python train.py --num_hidden_layers=25 --init_std_up=0.0551 --doc_mask=true
Each number is 128 + 24 x the weight over the matrix's rms, rounded and kept within 0 to 255. Layers, rows and columns count from 0. Numbers have three digits each.

# layer 12 MLP up, 640x160, rms 0.0552, rows 100-186, columns 0-79
113184122116147149153121162152099134117114147142157117123120114106134146120158106106158107154133094115118103125117090130128137119099079113097143112135119126088150138105095139119118150126176134157113094122166167128093140119137187121091073114
121141113124108120146168151115133102112086127130127173147120098150137138149132087111151115105139150151113141159166155100128146145185154181096080096128145115140169162167150082125101146103114066127096132128133139096114103133156094145126098080
143167102104139135131150134108165117113115145107098110098141129119172130112147127137120115130124127130100119098135116092106094133119160139144130139109113169064126124150103106111122151155170144125158159178122116149115129123149132085119139118
167133163150154135131104096129129094121107108084130115146134182084146145160124073143126115090107133126163152143120132130123127103118172089165086134153158125139113145099126104101125170111127168092113107136100123174120152159133083136095115119
131128143144184130097156136128129131090082149121092111116108160126121129169106122121125118129101144119164135136139179146107109127124131140133117128125128131125128101147163132095159103140141117159131145118114092098129155156138137141151148135
148121121112109108146121136132101094111097160139127082148124102167113145136103100116157099132160163109145102132144152136157128135123094138120126159144163133128159108093166138114123149183108075145147140141143130124140135147134163139113137103
141142094119105123162159135137099103123129127121088140136149129091125100122125136139161156101135063105119123146108150132166144135169148110144120094139144148142137110154134104132086153101100132115158130156155204117095108136115145094092140145
143109135122089171141141127138168092102140124159132129125172151134150173135126116110153159119105185121104159156120087109130154112074132155132144148115160152095123109162104115152115100099113109159145138142136100100137155131119102131098106139
138147133097124127102123122139140115134164113091141117118127128132165125125131163122141165114127123119117147097102144087148133107086146121127102114117128174148131166129135093120169113128168109168159112140129126140146133166123143174126126094
103164111109172169081118096128169049137102092103144112076112123105108161123153181127111125136152152153105151161136138127144138148153118191097120134143123129125165128158147139101110110102110145132100104108129155117146138133127157127124118129
113143120151111152165129128116122113123094120144131133136139113130090111130084136104135116121135135098123115139110175100137139098150104132148133149144116149109078138120127091175070128116167117111118150146094131162125140147113142111116103128
095119080157132115132148132115134088146122119082118126102151148121141124114071080124118108114111114116131118133133117144131116101122120117142121117121140113143110137134132093153125143135104104113116143167180126155148153128125138124090133110
083151136097157158137139107090124169131122151096108123123153121135136173122155081097128075173141140121113126135092130077134104140121147150132101171114140128111141131120135108169155095122125141157113099129151168112103125141135156101125084160
087165098080132124162142165129144124131123113150118140136115125098089153139145110126144172091100128110142135104128133100169187089132167182150166153102129168128120126112125114120087139103108116126129102130137130137125108100095131107110135133
165126139159067150094099153083157131135097125170116158100149129147150133122137101097095103110155148137116119116148152117163111137135124146093115130163152146123117133130127131162113097103107123143113115122098125154115159128122126130113087137
082129148151139136134118125101126119165098127105134148145080120109154126120114115138131136122160096109118127076161151128124159142139114146119118116158124091134150128151124111141150140140113089129108116154122066174130131128149117118131099129
084132156130139112095136131149087124145079107158093186184178148118086184152132133084109150150126153143115097099099133062165077171167141101129132109109060091138129131130158133124135145144108147172107133170109085120079119112088124153143098116
134146154106099151132150126095105152151129077159115144136180130119116130127110131120133142120133114107123106151097114116100130100103149153102125148120142116152102153108100072130155144092085136126153109155151170134145226075111105156099132143
107103100129127174144183086122127151115137103137168141114130152131129171108141164138115158102141120123169102142147104122114138076131139118146115070123134152120106173096171182117118125140097130147172114107148139097139147151100104098159092132
131135144113110189122131139145145143146094169126091125124158137140173127108132121101089163131129127092142112126127122158100148138157138176155144076109137100110164126122132138134136129140113108158128122102075124129118107152139076126112110092
136090165124114125157145151121134157129106160095141046088143099132117133132112082126067090115110131136099142117154117110151155146115146135115146137150164126128123133175129168130124115149140156139108080132161146151104106140097118112094102145
137130147113146112149108134176152086081107133123078140130102136128126127140137147101139134112146112120116152154148141148151125125128125121137149136114121113150100144115128071175118121155107131112134149121093098114098085123123133166143132149
131101162098140163167162151139093168122168095088143139152116134121128175120160130106093109089135124086086092114106129154150104149140099113106132071138099127136134102161131110105122127132125104077158084154148124120127165132104129134121100098
150145093089111128124140121141163140159149119108182125170125156140149129146158116113091111115101164109153125143094153159099131177108151087102153121128106162117155150150109114130126176112140054089125148149111082096115184165108161148089091099
127143119115136091118130124123126128134141124097094132134136146129140169115133131097141130131133104143154120129147191116157142084119117124118115144120097112169097103100106075127150127118150108168145123119120135125140175114134139133119105151
089108120126103117149110117099143133100107155106138126093121138151104118157157129160144136111141100130145092116136090143094170133123115134139139117114153162144112129117087114096134109109133127111123159134150139161099165138147096168160133114
119114126109111134106130139115117166162096116154149121183110157134133082134150111089106155102144127154149114168127124162171094153125133178156154111113160115112130130093142148106145152121131105149165126136085097154126186107120104140138111124
159139128142112121137146152112091121156138126138149157161147131106127164119123084097141104117118127186134116164137144117143169147180151127164113164152139156142141135147126111080122141122133124113142142089086141107063141137094144114143114161
097153143094115140137123134104154127120161146116148169149087180115103130141091166101138116164133134130144112137132118102119072138079119102106138130159090099154094098094123119143090133130111082112141122116094129113099158133103144121124175082
123090138125111141138094156163129059120113100125113139113151139144127081095118141117129131147122125101134147106153148137137157137107106154093136126145130164129113150084143071178124118152118128187147136130125121133117116120114047126122169124
102149123194119096181128153084098107145111080112120116137117109147140120133129121106133105152132132130158156120113120149135133153165108146156179094113124147097138140138143159130123151135149134139095130116144139088202136128103113095163146124
099126095144121143167150125132129139110098136102145076127119090136100133091125132121103146185114153110150197086136125163091071151123124116160128173116139159130131102159100129148089139112104094140138158142110171091123089160151127143112120087
118157145127127143099110161170166128149123137087127087138147096132170131104137143115117127179157133139132110117071123146137143065154116120102109135096130122158167148154110106099103099103142138121152102122117106110083156126093123151132174090
130192109136172139157168170133153107110125128134178119147140118144165107117126105125156117149111126135173142181131095107138179161144095108132182158157147151120144134123147126117131133083107169153113145129081164108112142138111140094120119125
114104100133130113181152156129105125139115147131128135117135146147150140134098108094101114138132161108117110116126131117118113115132150123123138116142106140130139105130099134108148147118128147129093126086125106150144112151106137142112121143
113161135087093109140105137106133116115128165143119132117084183110098098091091136148176097135092128133147109135131106149110110152140067118095094102178121121189144139161125109129158105168135114132149122138148135089157090115155117148125111124
133072157110157118120168152146158107144095084164147132111132096132137130093135096149090091136129103102140095115176147147139154135145128093132124160097127170130139132151167118167141169130146119125152125144178167146140142167117147127127094131
128163156106103161164110104129164183127092163170113107154196141126119115127129124150098120118141110121126138078073120102125092071150075108135155127120110129110145116135118125148176123119129137129101145158126108087101096171099172104163172149
139099124123155096140135155137102107107103120119107119150120133114156127082109144128100070095121130156077148149109125101118120118114099105072114148128188108129121080164121156117089124109086139129117157153143135131137131129135071116096107085
123091125078148086113150143119118116085098128140127174170111152132096168121123160127114119122154136137160112152103109117100112159138163135166122154086112122102117105137146111114133129100133126092127131124121104098101108138187138160139106084
107147097128142119121142112138154108118096116138083144107143118152153107121108169101139107120076112160131077122151112141136087169143143127121139119130116128119105159106101142116134118144112125147110182146093090124127100143130148087110145122
139134122112092121153125110086133170127119094130140107103085138083180117153155120106142138095163096088124123107085132153178123142121119170187172122105124069123128132165105137107114102072135143108136127109111156123090091163178124152090181132
097189144099147088110119127147123126115138128146162139129103104120161148087104121113154150136119143112156174131131153149128152121128120128102150130121138100167152132097138144137125117149125145101097128136115096138116133092142091095127132144
168090153110121111129121137126144118145133151135145138147134164090172134104111101140095126134115137109102180160113118147094110096160141124117139132138138121113134125146130139157186143137161120135133130131122134124144122122115120099129153147
153139158116108160135132127159110096122119085126102120087090129075099171132123176082137172116114155173142145126151146138091142096102131106140092147136126134138054155160065147143141100097143107120169125162148085126126144145104174146116136130
121114127110117116144150103105134066157134153118139130106146085096123133177118132075135173117134081137144145191131113178090117141109134163121098141132107085069135110117193108094126161125110091121182176153099155144138123167128127153082109118
130105126125109163116129134159090126193159126093136113136137177115158094150139115130128168145161163147162126120081153092122126089130080113136102081175166147139121104145114108144091123099165113133103166168119083121150098119110121114095161121
152138098109112124143114145125137130147108148144150103139119116142159085150214167137072124121112100110114079128161107118138141129161141140162124128110080145157151161080122095121133129116119164096104117146125139110126084134136123141139117130
093139181122128172120118143134117124139132153128140139127115165105087129108137171115113117104132160145108097088140151124133134068085133131142126015151148118139125134133134139128164144138127116165095133095102152073173128167101133127145141075
166136138146149134144133100125139167114163152107109137077140131134110146068137094101095113115124107107118154105107049147124172163132093099126125085093144155151125140117168109121143134127139149120109138132089097106132129096119144132161145151
120158157213122116108125129180175095096105122126129118148129147139168146110126120093120133149088163153128127129113135132099149102184157107133095130101165134109125118127156138094158110137094132140135136110138156173113130153136157114139103186
098155075130114137148155136133100136125148137117095141095111137149119079136098100120123121130141076132123097134122131140170147138127124110139140143142119141129156124150099141184129127131091140106124108142126130139104154142150108102142115128
152155101149152142107135099107116128114100091107135097117160169111115152134155097149104075094101127124136105168159162156178100112128159112150095125111105137145190173137113126112129150117158127128155164144141134096163127108151179106073122131
126110178124105124155094102148160146134138116113148101121154108101125147159098086104114078121123135116144157138150142123157127135126143151101127121103119137134148115128141116111129107140109149123105135092071146087137117103157134124108129142
094090094142150143108127148125184157111124121140127121121156136106157108145115054117139090125118154088121146190149147129112122111109135088111097129141127111142134153160083081144097136121131105160119154121147146109164140125123117124085150145
096185108135160098140134151139130108138148131161126121146154102093164154125155108129132161146127125142166110126151107097151068111139127149104121118146119141114090169162132107131136131120114133105121124120144163146125139165132153121120147138
127133122086148131122101158096128161165132086131115094157147100113157135145146150125125116100112086156148140092136129082141094175100143123123165123129151101185156116161128162142136140087154148127125150165086103125124129133125137169089158117
116139144131102117134135129164160123098113114133137108122169129141154178123143084122144127145130141125133143118091128112111151153151130123122130158120174121115162127174148125135106131144157138118106121116095111100127085094174113114086137169
119138144088119160163134115081148133104140150127144120119117151102163132131155104145126152108118133146091088132155148078153163123136109150168130103135080110130113102118112107145158139118120110130107129126120113129130126126141133152066100120
129107121173136134131170105110141091145077135133111107206111135075097142110105109135143142124117092134130124118142136100131140116131149147162137088123159125074141136077127112191123127145120118143131085176144153106169136165096137120117129177
113105141135125126116158101151171123122089147104133092146105142167162112103139121152104104132132110101127087141124121164118169117121143078126139122093088103153128095108108166120162161130105129113127145114094103123133154130141153116145122104
094118135117131154126126141151112156173142151134140128127152134091146167143116076132123130143149140162171164124151155109139161162137156112134093142102144138161118174124153119143121118118104140115114120122100136143106142133136156091121066133
094068139130106124159119109109136109129079164149140090153150105138115099151153108124148089161128163126094131131146089166116157142138127156199132135160126101112113144098142115124098183118118130166136180115100146150141136124129136164077142143
099145121124115089119108165159106111127120146122101155097129161129091175136133132077122145139083140146151107148135113157119164084120082147150100170116122117100136142161133138163143127075138150084127175151144134161119137184146120093124114115
095089140149170145128128127127132138133132123120103120140127115088133115110167141113135146151092150172131103152095115171129129140103113125115139147112143096083110126103093134134118095132119126152131121107122132151139120149112127105131112121
137139172112142127156167162128093123109125091134117110073123141116194109155113073134096120165101147117149114097129118161139132117108122176125130079127132108145091124117158121116085130126116115112135139121117141058119146152130121156119141092
117100144110141180159141111126169134093095126115162102122103181163127053154131102101152116108115122148108154114115131113141155132099129134089140161173140135080143130088114106159146126134141181093110122099138094141117148149154116126126140142
124128104138136100083132083158164128158164123132131073153132125132123137092139120085096132143141128118127124139096177117153133127119098125120131135111131121106080137132154124102118172140144116117138095104083193110128141140136121130166166094
119110119108110114140104122089142092113124124094123099136169116114145116122098098111117135171126145142108124177120163122167127132090103139111148141143091146130099149158112136135148109111149135133085132144093132087086163142157106163077093148
139130131149160097128138142126114158127141150113104136135098124137091139109130130121133126124095154144131145106104119116101122148102104116117118098134129119124115146125179109112119138114137103123137124132104099140126118145171114094130140088
129168145118141128147122165096110118129127109102120113141149137118168161136136132105148121129122109109123123133114143150116120132111126112135113119076138134149102128114147119127134133117143143115142132111149147100098127152163137143105088136
153087139148157164110139136131121133120133109117112093118176106106152151157106157102110120129171136110179174068131120091130091108124147159143129120140190165119088149139164098139140087113105120151135120127128108130147086142124102086123134144
112157098129154148094122151108097136156157156080122133107100167115176128084073116082124120078104132100124118100122155118119147161092159118113152132161136121101096117107122130130108104152100125126147090130124169132142150116154130142148110101
159143073161113140122141149127165176097101140092150132149124078144103147152116112096142163152159120132097131143121112123135118136131113117121124183124140147134110158140142101166105108132133152129137144113136120095156119118100126153143124124
117111125140109151140105126129161145145106179114127111110118116148096153175111154069096119165105134138160094105104124150168114148136116132131128092110107164110105120141136132103134146130124110151114110093140135135134140130126147100168147144
127145133158124122129123147119140115130118133122171128145154107121097140096162130095119113143116112126151126164147092128098137121197112111149129135114111133145115158095087172108135092164091155097156130114164136141101129123133138146069120128
129169104101115142134116145148135096138128092135081120126120149093141152119157131127100117114147155119131127132157149141097094135096103139135104127135136125152104134072100105155136115144127132184168171136141112102119137139111084141105180151
160090167127119130127177135153139092168130121127141124105120129131180140143099150123122148143123142130113118137107081150108135117119056153129116129090130156131135157138113146109158122110102126147148143120130126119110126121109065128141136175
132105145110108145131121131117142091136139120131137134163143185098114118145138155143099161122142119096143111113124107119151132100156108118133143166141147153095136135122120127148153074159135105155147142143124130138092141159107098099194134102
129120147135147104111123113133151103111082125161098161106103136100150151098150114148081109140133105166126123143146103110089126149122151142126120122138125139139125123100158158109118189095074160145076168077150107150142120092169146132081121101
108161114131137110130140132099130116107094115110154104119094108098140165134107137153136133138191138105140128149152106133166116124095111129128132091140137144142165118137146146158117130128093101124124146113157115099133144113159167160136159152
149159113107140151100104102164160150090127138147093120108132148124118129103159109091141158098155156092155148132136144120138131157146150153133107125120177138156147121126118091140146109129115172106139114161091147125123133104134112141110162149
090128145090110138127114158091120125148124126117131121103122166113087100127102153117143113141097122167141096112122121128065187107136129100126109160109145127094085175158116101123123030121072126122176133105161147193194144158164121150115177101
099133160107113130126132149137127142116125107112092133121120140099145123118140104160123103121139157117092166075149123109172105102145104153148122116169107124123091135106188117129137134116116116156084108078109159150089164126134130084116163097
125132117140126122117159103139141100127125135073128154153141114129113152138135149099107109121189090096143133161130093122140137140088150109136104125094153109153131160123173102130084075123154170098139160155097138133191185125100122134129117122
144181177083161161114118111130125154112104136088097159143142127137130109163112107098125054104118140135148162073101126114123119144103154067150106135108146131132128081124117093126113101127155111130126129123130097132146160118118135143114137119
115093131119128110115139153092144133122091137126113115089122102132137098120123170173151162145139173126103165131123129168147080109131123102158144117117161156095133133141097103125156160126126108137113154116146128097109107117129153141158165109
# layer 12 MLP down (transposed), 640x160, rms 0.055, rows 100-185, columns 0-79
149090113124163143119121157150087132091164136127178140091141126102092150125136135132137117132134103149136113116131118091134136161118116104085116085145131140132115122119110089130134102169126074122142124092135163127097132131162173072118070145
103127117134077115115137112150117130090082157136135125169129115116139102128111156101154110125093158174122134127130114160110170110120116120109130124085126157152133155126135112096104104179121151166116107146087172089116126088091077119142158125
105130113157144109116118152119102108139107096104099152138106171153127118113146107139124117133132111116157115129155143159146108143142151126122149156152184120175159111119139124173123163160115107122135174134123169128093153098119137147118113163
125091074183144124156160151201130157132158126115146145135132058142118124137168138126099137131063123125114125114138123110121142155156116147148153146092129108114140136137093163151123165168195103130130146117130099098150154103151101125114174142
145134111151121111149140115103157117113132151149139130146093105102146126090118139156153121157092126110098105163140118101136165114142144106111109105099174178121107138177153119135116182091157128109143121115113165156158128112082153086127121170
111149114164134141159143135123095144136102120124121162175143145164134158064126152106109106132077132109126088114100102153110162108143145174154156134144120145160120117122108149077129125103122132140130159144132137129186135142086142165162115114
138119133154121110103152092132154162166148134104134095137115096102173119105125128109103114147104113120159124104151119087060145117137107176086113138111139139135124132122110164123123136159135128131156134145182105136132094156128156125137086113
114121150136132120142116122163141141159114135138158083113135078128157056095126165087138113110114136127132160140157126108162125128098102115151099156104102124160116179118137102121131142101130180112118135160129130162145066100141166138129077075
091128127121155107150115153139125096116091164092125127165106162115113102133125160131117137143169138106135141095149109128129122116123140141113154118117105145144158094133159101171123106118154136107182148123153119133124131143107095134080141084
132103165099099094111123145110129128093161127128170141136109091115120128134122102141138097141149154145149086133108145140162172123105162105127140141144150095118136110115069091178085117134095106163155124133103149120113145113127149099125129118
131182105114148129097095157118144125111159094114121123107166138125154108135158133140137147111139158113136117130136108184092140115125145143135114149133123128129119120155139101131161110170136138131112148113117086124107123086145144163113140128
091148125096107131095112145147142153178107146142137090149125080111115119164111134116143156160133100095118143121129118181120106144146134100137126103124097136104109104115138138103142119108150129147095111119098161133122104140155148130130103101
101129099110185120123102182121133145111123145077124142061151119109131127182185126138121109167136119144082122129111117074146092120117114114125120111108142121104117120129131117142121107110135113085126116148151099102143185140131158122110116162
125143110135175123120144137129166143173098101103139123127091153131112106138132099122163140132122132149144149148141163110167147100122124176128110136147149153155146126108096136140136094155118134119177103094168125131104145152128150130160129086
156130149106161110100126131083110113132104146091149134133106089125133127107094131133170150129093134130133130130119130092133125128104120151123159114129123092092110129162115130116158129142165113156116115157155139132105128115118151141103178167
150126118146161135120114095109132145155096152128144150149169110085107135112099125138105180129128146138123130107144115143171118143088116133104111091154163132147093120111123106126172152135113097093169092139081145148165121101175114105170133097
045062127144168118093131173143142148153155120098109138162150115159171156175145129092079127162134118146108098138108132101118154080122136135098112178142086106140157087159157166149148151168166099149102154145109128162059131169106110073172114133
105190137139162135150126087143096123113152100126107087109196106175132107165126156198124096123171171137116120118128112068139117091105125173142133180123143132109141144162125157123098153127081156107130139111118129115116095082134115109144100154
071102152126122124140136124098088124142150139173111106104190150168113170121195099140075181103155113142147103088142109122114147144147123173145110113141105139116145138108101160127123121126114179093137096089146176132126159147133096141118128140
118121056109082143142140130128127155135120099136106095118063073134146136131152088157103100121128122098151104131177138131119132140155121107151104077101102095107153188124155143177109090131140128149157156152104099115130122126132103178083162170
107102117103135187121115136152074130122150112170079159148137165118117098102123131136164164081140108120091136147123113113113107108127091150085125154120135096103125195147122128138133103174108141119153142076172144110124115159179129142130133098
102132133155117126118145126135112121109127132124174108102135141136125122111127093109131111136114096112140128102118105133151123182112149106132142164111111150118143139186127099113147146132144141114131145131156132123149119105148100096112127127
165100122170130116108105129128117141168117154120122124145124116097165107146142109130171123130096097145130147166109141137195121153093111106120150144113167117114160135142136126121132111092152167125130147174112126087124125161137073087116132092
130152143086139151156101118145082153058127066128101118105092148087132149110117120167062106108138127130176111151142141152095111146101142129103130125110150064149128082123120118079152121133143184102129102078128089132098073115153131167116156173
103143143133109103132120134146112107158187136108100094136130135111128128128147151136109109152138120148151134138144142115142153167134130151165109142093118118116147140136118152171117127123091137120139136138124136117125125144126127135141153124
117123131141122107133146129089119104109145154153149151109120097142094163141156180164174150096150110166116120106140154165147104092132102097161143153137075126153153121135118121127132117109115107098161165143159119152153115141170108138131115168
099145083144073121156127127118143132118086110078087131124148103084162186134128122131106087113092148160149135131102117144141123107128115126118124156135133133146146160146144148090153147116104199108151166114122129142096077121146115125138146158
117132120119172123087074099110182117114129146123138119116112121153104164136119135122157139188110164111149108113131139121144111146109111162132118086104122105142110112102123158160151129110128174138143139153156129133144122087135143150118155125
129101130161148150117112113127122140148133131172113136124107168110099126137142146105118131141088158121146141139148156127148081144141129117160120146137145132098117129112096089113089104110144146141132096167096125117155116092075121115171126083
138086081120154157160139127148148127132110139168106121097151130105113104163144133137141143115147135131152117097129122123103166145105137128161144116136161080116127129161146081157132094163114125130092169114099083127154124112157083122138136112
128099102163114128117124108146104140071144119158131127103147127135117158144126117091106192133121149113126125104143116178118153129138134097128140123136149136127118157083102125127148070153122178154125139070128109092143087121108120086137144109
113107141156094070102103099118137146144095134136125127154112097136119124102156094141197126110143131127137104145144080163152094137119140134131109096136107142117091094159072185136114130099135157165146111154114110171157153149097113178148100105
145076096139101132154120132135115175144140139143133154124130099131095128126157106145106118140103130149145126149135153138133135107185125104119151102125151096154109079103126143117133123136158114139162142115121073127107165136111103110139146100
096119147089147126128123109157127085095144146114156157111179138129101115096135170070140075096138158137122108161108108127112097165142155115096145110124115091090166086144134132159082112050143106120150167115132105101099140124111145150128126172
130085158120118138114118106134091147129138135152138111159105156133171114135136138119124105123114147104114146122129101134112099111146095125113187120130136127152142144116126147118183092132174126151134158123109124135118116133103103133159125130
139144124153085095128106112091067099140085144133121150111100201130127122120091113143097150172124146131099119100138098206149161142119151148140146113164094122170121143130105116145148133126174147136129129133114137125132096177150110089132095175
120110128114139172117161133136134163128120098158157111122128127119086150187122094142140131091104112136165099149107143107110127074136130128101154119133153069103138122144094097119127113140137085172138161145125193136112120103138109112148107148
091108136127126153138126134140158112153137078135152102101121109103135151145115122129121144135132109124165161134159093104100160122114117153118081099157117090111116135115103150140138126160102063137100090117111139116093122144141104148126137109
136168135142122148129176136096126090106147102131106144062103125104130155146173076106147111093119137162131090132140146070104131125127081154121130177170100091158132133107112158097153177125069164111135117128173144130130088126130102097118173112
134092176116092150152114136144145112173136127122105089120124153159123100149125107118166139131129105160154122164105103105119145139119140115121172155188104176113117125096093147154121133121131097107133135163166130103105124129096109117129122131
124116118116119112132172115128152087147125138106086143131097133142095138153127140111125125110159131101158121157107095118152130146146173091180128134133108123114143167152131149153135122082137121139148125155163085100133136116094150141125164130
122127128145136139153167107120136095157116140131152125120079131098141178102135105150090159120099170118138135125121137125102132105137128160124131133127095101148121107098113145140079122143174082145163137125121108087074105134170105136138091161
132111140145156127134097122115165088106156116118167128135160148141128139123107133149093137116157098143137120160116132094136141127134196105172113095162108084118128120177083117119131140161159145114138145108134142124121105117137090141126138142
097101133064132107160133122142112143140104175115124113119159155112155150157131172118110139138150082140111144157113110134093141091117130131096123108124123141107128137103143117168173117136099136110175137129157142166109136133097142170205127120
128136139111123150083152120135118119127159120122124147121171163147118098114115119113136123122112154127124158143168108146105125113109107147143125128130147120072164104100105111153103103127083142153120143116129090122099104134165111177134127076
164151119123109111102122128159112107099174116112094121141119117146143081115109135108106068137184100137088118109149090158085096156104109143073131173159131136072133058135092150133097113135133128136140127153108114148084116142106141158134110164
150149078183105109159096131134132141192123148141124106131112142152089110144134142127125133071120133136110114140123126125099137110095115142129099125142119084160142121098118112120177085155141139191142168102124140149099125127165142150159113124
180108110131146162144148122131096133149138141139123121111143132103130118104106109172120155114111108120146151100095128144172168081134134165163099131099105133150153132129108141089151144137108129126128088118152134146159118114127120127132113110
166126103123132143121133142126111130118152104130181148131149076132148110155071101141119117095134129149093084144113152143106100087124123121126142129127133118115133101154107108113109159149143128144167119155122128101154122183127135149136149106
106100124138104139081139137136136116119156108124152110129116133091153117140126152158145132130139150126122121124148158122131143148125189135139072140132152113127092150137113089134095102138125143189109116103112150156133154152126111110155131142
161140146122127095094107096070149163133136120109139160095105110105134137137112127139104134161149138075131132095142161144091150077110070168123128123148116099185154175153138133102129139178132141131128129140140120105117132111090154099135173107
077156155083096128122175163146145124119143119126148113138140147162121126135187144096138157110113132107130122184075159153139090150147143156121128111128128144101127141127149147148141102123122140117138108127130126085117102147157162133118116157
122140151121115070150176152135097146126147178104152103120080120128131133149104129134088126136158086108135151160124099124149162127148132154154106118100142162135134109113123095140175107097158180108125124135138107148155130077133102108110180132
091160123129127095160088138155103122125132130123152088105120099124142173096153140115142094156101112098133092136152104168179128150104099106133121199127139118127120167142108137103131132095159127126167135148106121124156125088135130107127111143
150117148158100133108132170139118107148136143118101155108109171109150130129135134144145152128156115116135162142151143105137138127148127129161118120133110133122115140107097129141148145118130110113120107119124058166139129091105115177139105147
153114133125131140117134091138089154112112107173108141119086168131122122109102140156132118100127093168146134139129141115107111153123115117137118122094153128094135133126116128135116131140084123111138158114158107162110159118155186127104113161
112134121115110112146130145138157112140112117140100101110154091106120125128154104125099123118135117117100159119144124096125132122100091096127145139161147130124175109157137120128146125102129114120171142121142111128096131112130133135136140107
142131118155148097130135080112130144135090154122116144134107173138161152119099140154112109125134146126140148116165158155095094114135129068134148140137098156129075145125125172128097135126156163130129106114150114114151123131135120147098107141
116148112145130145083125134132138142132147141147096112127094111149129111157098111148151154128153123116112149132091123156105127115124122130113142107122165128119146167154129120163143130097148136100146124128137131171115149123120117103110119140
148128103135140145104111105136116147141101081137164123115090118142152169104115149181099126126133073147145142146155108139117145112147173156098152113122145138147142127115109091114149127097082130132117124122136132120169090115131151127150116155
137098177110153114129114158114114091181136138094162108099131099140122140153129152140102184133133074159117134071117167086146096090153089150097124107159087140136140166119101115105116115129144128087135168127102103115164166090142124122094106101
098112115108128089103176143125121149075147138123134172116131106145105125101117099167130104120187150125151110161145094137136143138117132123113109112100144109145137131145129160128106129105146186111131117139148163113134116143149124091144139140
160172131099130127125156139141091167084149105160137142122102131124154171126114085098139127120113163100115139131133110134088171138133120128140126130125095065120101120098149146123191168179145120094127087155127093115126125118105115134146138107
126132149139107145153130109118152094156154073122140112155122116143092143079110119077138112157100156104095161165093127131092150136097094141114175121124130177141095143131166127100132131113121109125118107168136138161166149157141137132149119136
167166127127116149118119167140144166154152118150107141114104168167159109119135109073117116116089135144123075112157132101123122138150120118149161160137121153094094109105096151105112124131139153132139128138124109122116159107135129179134122117
134126077167175161125117142148119130137121114169168104102082139153153134102144078107101130113148161126167194092124119129124175133107145142099131100108121123148131122157149144106110122149139151116159172102132165138119135132110144104127105104
085133130098138111176152117128149116134127121108089152133133161171155144139132139110142115155077133101100128129126132126189182095076095166085175120163143140133130125124151133173165095129126159131123118089122133153162102117151124103125152191
172130187120072161147118171114147105131152178137154133138132117133167116118175117140112166132090112133131156105082079105179135121147144099116124133102142094151138110140129118097130123128142154129088146149121125110072126133125109099158136187
146121125116141131082098106131116156132083133145077157118170119143163124152095134133145109090134152149091149148113133110129138147127085119122155153102125136110169073173135125088093106105169139081149130135123144125113116089136153116127105095
159124149149118145148102144157134128124155148133138122114113118150116124089115143143133160105117113133187137110097165123147116088151133161134107144123151126124138165156131132133168111156090129109139100175148149119106116152121158162143134113
115127090105112177122157124104181161130158129126152131147150104090137133155113120157134073126083129122121112101128140160087153137170134111122096110122122159158121160098143142088129138137156151120138139125146097142103124132129122103131122144
108140092098109151121114153143112116156139093148114138104146115170143121113156135120109061126146100119127142063102126105127106109072174132198177087084123158095088193123110098129143150101124149144136120099127149120117102101143113117118147105
157093089090173147136111170109170128104179104160111120149145140147159134111104124103114108116136108104105109127132112136166083142124093106139155090150130131154129154132074138139110132170128148136121153154113139100084157143088123161085107116
119113157122146125114121117129135128159108115108124154119124138147117161130118095164122171131147170119129125136142117121141107150138145132113127127126117170123153136122106122113161112135100118127159109105153151131089098166126163127134160104
126113119121153144126136134144100113132101110108142131114127111139151142116126131120094102107125169116120092161124131115134093104135127115124111124130111103132118174140121101160115122097190111143127074163134131153132139148100187092126109115
101145104161113114142150107109142115122106107149153136104152117111122092113109116119111121166125119145138089102130137151111105101125112149074128127133187165152108124108164139151100123136098097148141126138116112129161121162116111139155134145
147155084135142127153149098119086096116132106110079109150112187155114128129148134152114094102106113132148127146116119150115131149130137155099109098145171160176140105119130103171137118114118070104126113089133153115105139119103076113122144148
110153107085108067155114112129096121143136133112128114136112107121136132145138128100127146153106088072138132135148134135140092128141140155134139149129163104071160138136129151129143116089133183104139152120134115170135114129136120122128133156
167160146119142108111149135087142150099155094135141150105163159150123155146132111143132147087155123090125120128135127140141150132153155120113123107167100168134113093114102130169098127106154136122155125156141175091105107152110154160167148129
183117123123146124101122123136102189135180168145130135140154156147124180148141163125123137139103111129110160126134091138090095111123066101156146127146110106122160127132112078115104164130144138126148114130066142116136155124139140122117130138
117103117108071128143146097110106132124094134114144122120130099078153125093120115142110121140134124126136132120105118118100080116111097125135157151110128121141102125124163113112102097122112121095137132120127130143121120143156103159075148130
127125125112112145157120154146094142098154160130131191154112079114139107152168091126127112128136119113097144139136137085130083156116106113097124152097132084125090139145114133156100110136147130088112098131135133175118144126158144129143132115
146130127090103161101114186122106146165110147118162108124161212129099132111103148099112126092119125147155151111129167161085197117146143135132170151130145167110100109097131125130126129135093094097119149138147139165167134128135132170155137094
156129115084098158087137148124086083079151108137126154110152137138145126087074116132092125149141124115139142175115105145112119143089123093142126137146158128116171113128169175127124115110139097129129125104179154204125155111135109155124134099
134160170160175129133163091165100105138144060127143143180090129086168110112104171113121144104150124139099161134139157151082137105083116052150132161125135121136103128117176134121124114150132161139106128149127167151117132124148136139130109123
159153145100144130134131169119166095089143109132145128130110103144109126168125095070110150168187091131109135129153123121119117122115123147117143143135145125120117177096110141110117149092180162117136131130107162117138162119141116152105104165